From a checkpoint of a small transformer trained on Wikipedia: width 448.
Each number is 128 + 24 x the weight over its row's rms, rounded and kept within 0 to 255. Layers, rows and columns count from 0. The size above them is the row's rms in percent of the matrix's.

# layer 4 attention query, 448x448, rms 0.0391, rows 298-304, columns 224-447
size [ 93 100  91 103  96  97 102]
[[101 134 141  98 144 114 103 166 115 131 148 163 149 125  90 167 117 130 134 111  90  86 114 130 116 167 141 130 120 110 157 162 148 170 138 136 118 121 101 146 141 117  88 142 120 106 129 159 101  62 116 135 148 152 147 137 174 137 120 196  97 115 133 187 134  96 170 101  98 139 103 127 124 126 113 120 143 125 152 104 109 126 123 137 140 137 111 172 128 173  80 141 135 126 176  92 108 117 127 138 111  92 142 143 125 103 118 125 102 125  77 147 126 136 154 154 106  80 137 123 148 148 126 104 116 101 127 105 132 144  99 137 137 120 130  93  96 105 133 106 123 104 121  89 110 151 123 123  86 176 130 113  98  87 131 133 141 115 110  79 143  93 149 151 130 134  72 164  89 123  90 149 138 115 172 113 124 145  97 127 174 124 126 123 115 126  94 133 138 134 137 115 152 114 119 136 132 143  87 124 123  99 125  86 136 116 123 109 162 138 139 145 144 110 167 111 121 155 112 130 125 164  81 126]
 [135 123 103  88 131 167 102 139 114 122 150 116 128  99  97 116 142 123  86 108  86  68 111 145 150 133 122 117 118 147 124 136 155 158 130 123 142 116 119 108  98 148 124 135 139 195 106  94 149 126 135 142 128 149  99  97 157 131 121 161 130  98 120 119 136 127 126 115 162 142 135 114 144 134 105 173 142 183 156 137 153 117 119 147 109 150 143 134 139 139 101 123 143 159 177 140 113 102 150 174 126 127  90  82 152 128 101  78 134 144  81 141  98 117 105 123 118 135 156  83 114 117 133 128 115 102 143  76 117 127 119 110 116 128 127 128 136 111 152 138 155 133  97 111  97 128 124 130 121 120 123 141 166 139 117 150 138 111 117 103 138 121 140 148 103 150 125 171  81 104 129 138 131  88 174 127 152 139 103 137 115 121 135  74 155 142 120 126 141 115 127 134 117 137 116 104 119 113 160 155 150 142 153 128 113 116 134 105 161 172 137 134 169  92 120 135 124  67 122 118 155 126 118 136]
 [141 155 139  93 143 118 111 154  90  97 129  92 121 127 143 150 114 164 113  89  98  91 140 133 136 129 133  94 128 141 144 103 110 154 148 129 137 178 130 112 109 130 135  88 187 173 134 136 103 196 101 111 152 145 156 159 143 127 128  99 152  88 130 140 115 135 123 149 134 121 168 103 160 116 147 169 120 164 102 112 132 104 134  90 111 140 132 100 118 108 126  92 131 157 132 116  93 129 144 142 138 134 133  90 126  94 151 116 149 130 118  96 152 104 127 107  94 139 144 144 146 132 130 151 118 109 115 152 148 101 104 131  89 114 109 147 120 156 121 104 175 167 105  91 143 139 158  91 130 120 114 146 159 151  98  94 123 122 119 113 139 148 161 120  74 102 132 147  94 142 128 101 139  85 138 136 128 134 162 116 103  98 120 149 134 119 122 154 105 133 110 150 132 141 125 132 113 104 107 117 145 123 113 142 101  97 117 128 174 106 116 110 164 124 116  95 142 120 127 130 139 126  95  98]
 [150 152 130 142 122 141 151 123 165 141 155 107 150 168 117 168  69  99 130 103  87 103  99 110 131 153 133 129  94 112 126 141 148 133 136 143 127 169 159 169 124 124 187 146  87 120 101 149 151 128 129 169 114 125 154 130 139 119  78 103 111 103 141  98 140  84 124 128 171 128 128 109 136 149 158 159 123 127 112 134 106 119 111  84 170 105 115 139 105 122 113 141 143 122 129 176 124 154 104 126 107 116 157 121 149  91 151  98 131 165 128 114 107 159 107 141 107 113  96 100 146 116 160 109 112 116 137 104 131 135 127 159 123 105 123 171 136  99 160 180 101 110 126 112 133 114 130 128 131 109 145 131  96 142 148 111 112 103 124 101 128 126  89 110 140 151 128 111 161  99 120 147 110  73 173 112 138  94 131 143 107 155 114 104 142 141  94 124 145  87 127  87 166 168 125 124 153 124 116 145  61 122  80 137  69 126 160  84 128 112 105 107 135 146 143 108 119 178 144 123 149 128 112 173]
 [101 122 141 108 172 101 114  79 160 124 101 105 122 119  97 155 167 122 120 142 129 136 152 106 109 149 127 124 124 108 160 132 120 176 161 172 135  96 111 132 144 106 117 146  85 126 111 119 101 103 105  95 123 141 162 146 164 169 118 139 118 117 103 110 133 111 191  94 121 118 139 154 104  85  76 154  80 128 153 106 127 131  75 127 105 130 139 126 111 157 133 133 103 122 141 130  83 170  78  95 129  88 128 161 132 117 138  87  97 129 159 142  97 128 178  95 109 104 166 151 118 188  98 151 136 112 119 100 110 123  94 121 163 135 133 122 127 107 122 126 137 146  92 115 119 168 133 159 106 143 152  87 127 133 148 164 144 127  83 102 154  87 120 121 117 135 132 130 107 181 119 151 113 111 149 104 117 153 155 150 164  97 164 136 117 128 125 121 151 150 100 122 120 104 136 138 146 116 117 127  93 127 135 122 135 147 115 109 144 134 154 148 137 115 128 134  87 123 149 102  99 170  81 121]
 [111 142 140 114 147 142 100 109 119 121 170 114 132 142 156 166 111 105 161 139 150 115 132 126 114 100 108 107 140 133 149 110 134 103 182 160 131 131 140 138 162 107 171  97 127 126 155 122 162 126 102 159 167 171 149 134 110 118 115 104 134 144 119  51 120 162 166 158  96 135 115 131 120  90 115 140 135 142  94  93 116 106 178  90 135 138  92 135 145 156 126 114  85 105 121 116 120 139 118 111 112 150 171 149 146 140 121 135 162 121 120 113 162  92 104 127 140 103 185 122 138 116 168 125 120  90  92 161 153 115 138 158 120 149 197 110 134 125 148 129  98 142 104 117 147 117 117 102 155 138 138 107 123 100 136  92 139 121 148 137 116 143  69 121 152 103 160 169 134 139 136 141 147 146 143 103 177 131 140 107 109 114  96 165 144 141 109  77 116 134 109 101 180 125 128  80 126 104  97 130  88 110 134 166 151 107 128 189 131 160  71 119  88 152 148  51 139 156 117 114 172  82 154 150]
 [160 126 104 104 114 113 148  85 154  66 114 101 133 109  99  99 143 133  89 137  46 157 113 117 105 129 185 124 112 177 115 149 132 200 131 154 111 119 124 128 116  98 156 141 127 164 115 113 125  93 137 107 131 116 119 136 124 108 161 170 142  97 119 154 110 118 140 104 179  98 109 138 121 128 138 121  96 123 120 118 194 153 110 138  94 123 147  97  92  82 120 119 127 150 115 172 110 125 100 115 140 119 144 135 153 133 141  85 126 140 147 121 121 139 118 101 102 151 144 133 144 137 148 122  70 126 139 119  98 113 120 103 141 127 112 133  82 124 122 119 128 121 155 125  99 123 127 135 155  79 124  97 136 139 125 123 159 114 101  99 146 130 173 135  92 141 121  96 151 153 111 130 130 112 144 118 126 168  97 120 103 107 168 130 124 116 122 170 181 104 119 128 130  88 157 136 143 121  78 121 166 127 106 153 125 121 110  94 184 144 128 177 170 125 134 119 123  73 176 105 116 133  91 138]]
# layer 4 attention key, 448x448, rms 0.0396, rows 298-304, columns 224-447
size [ 88  92  85  99  91  91  92]
[[109 167 126 132 122 173 119 164 146 124 117 129 146 128 120 117 105 168 121 179 121 146 116 106 143 125 129 113 105 160 122 126 137 113 175 142 127 118 104 112  82 182 143 118 116 200 180 102 154 170 106 123 145 138 179 141 145 140 163 136 117 121 132 139 166 128 130 150 138 128 115 107 134 130 141 170 117 136 149 119  71 135 126 109 130 131 108 151 158 144  68 128 111 108 143 136 114 122 163 111 117 112 137  88 154 150 111 154 136 110 180  86 110 129  98 162 117 121  95 136 129 158  92 153 134 148 140 145 144  87 137 136 144 111 157 115 132 136 119 164 155 152 171 165 145 124 157 136 158 147 116  99 133 138 121 140 139 111 102 156 110 115 134 141 122 149 145 161  88 137 137 157 145 162 127 156 125 124 116 165 116 125 132 132 128  70 111 140 118 122  93 112 120 139 133 152 157 135 122 115 130 116  97 165  60 132 140 130 119 140 146 115 121 134 128 141  83 105 119 101 135 125  99 171]
 [119 137 121 183  90 126 144 147 106 157 142 136  98 151  72 125 139 112 115 126 138  76 128 112 167 158 129  90 114 125 120 117 155 128 153 111 144 104 138  88 133 149 157 167 120 121 140 184  79 151 109 162 129 114  94 139 156 127 139 130 141 149 113 137 161 149  86 112  96 124 125 127 108 109 130 183 107 160  55 158  80 122 119 144  97 120 121 121 145 121 167  80 142 140 156  94 155 179 110 113 135 150 133 124 152 118 122 137  97 167 142 139 141  96 125 127 160 119 112 112 172 101 169 128 131  99 167  88 144  77 112 116 109 153 135 118 112 109 189 119 164 165 146 112 137 113  98 124 120 137 134 115 113 182 130 134 140 121 118 112 105 160 119 136 134 123 144 105 127 132 118 166 102 120 164 154 154 149 115 132 156 117 124 103 170 110  89 116 126 130 134 129 164 132 144 147 123 144 166 164 168 151 148 147 108 117 160 139 120 139 125 139 114 141 120 144 128 149 169 130 171 155 143 156]
 [142 140 116 173 115  89  98 131 136 143 153 133 131  95 136 102 120  97 122 126 103  95 129 141 104 147 152 101  89 130 135 101 120 204 137 106 161  87 152 134 122 141 140 152  93 119 113 134 158 182 163 124 118 109 136  95 120  92 174 118 139 176 140 154 127 140 150 120 131 128  94  99 130 122 148 150 135 111  89 115 134 128  98 131  62 100 137  73  97 119 179 147 124 156 109  89 114 137 131 103  99 122  78 129 117 100 111 130 161 156 171 130 159 168 140 154 124 152  78 158 146 101 147 123 107 130 120 109 120 107 110 116  97 145 159 142 122  94 135 127 137 157 100 138 137 122 124 124  93 168 125 132 105 107 177 141 137 142 129 147 101 182 126 155  67 145 157  86 148 120 140 120 168 140 183  87 165 127 155  83 122 129 132 143 126 152 121  96 106 143 154 128 134 122 136 182 162 100  99 118 126 119 114 106 163 166 190 164 119  84  95 107 125 140  79 159 143 160 119 128 157 163 127 152]
 [124 101 134 146 123 164 143 123 138 119 135 147 109 129  98 137 122 134 139  72 147 183 131 146  90 127  89 116 119  90 164 157 140 131 128 139 138 132 104 136 134  93 148 136 152 124 128 133 161 116 139 135 115 104 150 142 158 125 114 121 134 153 114 138 127 115 112 163 108 138 185 129 128 138 106 168 163 182  98  98  66 148 126 120 124 104 200 105 174 169 146 128 134 110 106 142  99 124 174 144 118 135 129 119 113  97 165 140 134 113 111 157 169 125 122 131 100 140 111  81 120 153 123 105 121 150 156 136 148 104 162 120 175 159 155 105 128 133 123 164  94  90 108 155 149 119 134 132  79  87 131 175 109  92 138 166  92 114 148 139 136 119 128  91 152 126 201 112 150 106  98 154 157 143 109 102 100  94 144 157 128 151 105 117 114 146  90 138  87 117 158 152 124 115 147 139 135 118 122 120 100 123 156 120 151 165 115 106 178 145 112  96 160  94 121 141 143 136 105 163 140 117 135 122]
 [118 128 142 144 126 141 112 136 119 136 109  94 150 158 120 100 164 147 146 172 167 132 121 147 100 140 145 151 155 101 118  92 131  95 155 143 151 138 153 125 128 194  93 126 151 196 108 131 134 162 117 128 111 113 163 118 135 133 118 142 111  61 135  93 140 130 150 154 137 131 149 143 163 159 101  89 156 107 119  97 113 147 107 152 155 148  82 106 117 131  97 114  98 105 120 184 114 140 128 103 114 120  72  90 139 164 120 182  96  89 188  87  80 139 136 113 126 127 157 191 133 127 101 110  88 119 121 159 128 131 153 161 135 100 164 101 124 152 118 129 132 133 124 128 114 176 159 109 148 143 156 153 145 138  99 122 120 114  95 140  78 106 160 164 116 153 134 141  95 140 163 127 150 148  94  99 134 164 121 127 105 132 130 160 112 128 122 146 147 121  61 115 121 121 106 154 122 108 132 101 103 136 120 139  83 105 116 161 129 150 135 124 146 165 123 128 111 121  94 145  92 115 131 204]
 [130 144 127 152 118 122 119 144 130  81 136 129 137 115 149 142  92 142 112 108 162 127 124 108 132 123  93 112 102 159 148 129 158  80 156 107 151 144 118 115 114  95 185 117 134 154 121 135 175 143 141 122 159 123 144 133 166 143  87 108 142 135 112 121 125 142 159 145 119 130 117 138 146 119 106 125 145 159 119 123 113  99 155  67 134 136 140 130 107 177  97 122 102 129 132 174 107 128 121 114 137 168 140 127 157 161 111 149 141 130 139 135 139 114 111 108 150 148 170 167 128 113 142  96 115 158 131 103 121 119 158 129 133 137 149  91 128 158 108 152 116 129 121 145 152 122 123 154  95 104 133 127 150  89 111 116 150  95 138 171 109 105 126 153 101 129 199 131  98 102 106 161 134 129 113 134 123  85 149 135 147  64 113 160 123 112 139 138 135  89 148  98 136 147 113 102 152 116 116 134 106 119 141 147 117 178 137 140 147 151 126 125 122  87 122 107 119 101 132  68 127  93 146 141]
 [148 115 101 183 125 117 153 121 117 128 130  82 116 115 119 126 156 121 148 162 101 128 165 100 140 102 140 164 117 106 118 110 135 123 131 160 149 143 142 140 127 134 158 130 120 112 124 171 162 148 104 159 135 144 117 129 112 103 153 156 148 115 112 106 130 157  88 102 141 108 119  97 111  92 149  79 176  94 107 141  56 123 114 151 110 112  86  79 113 126 116 143  98 112 128 100 141 159 116 183 132 124 107 117 151 133 103 151 116  60 140 120 101  95 103 126 145 128 124 188 144 171 136 108 126 112 146 125 132 122 115 163 139 170 112 148  86 123  92 133 158 153 169 113 102 117 150 138 157  90 146 146 143 139 162 159 157 108  95 119 106 108 159 155 101 110 148 124 115 139 131 142 136 128 140  84 124 146 117 169  94 123 109 105 140 115 125 135 141  98  90 141 109 134 156 128 117 116 113 107 149  78 111 107  90 135 133 116 114  87 114 138 134 155 147 121 129 143 101 123 131 126 115 174]]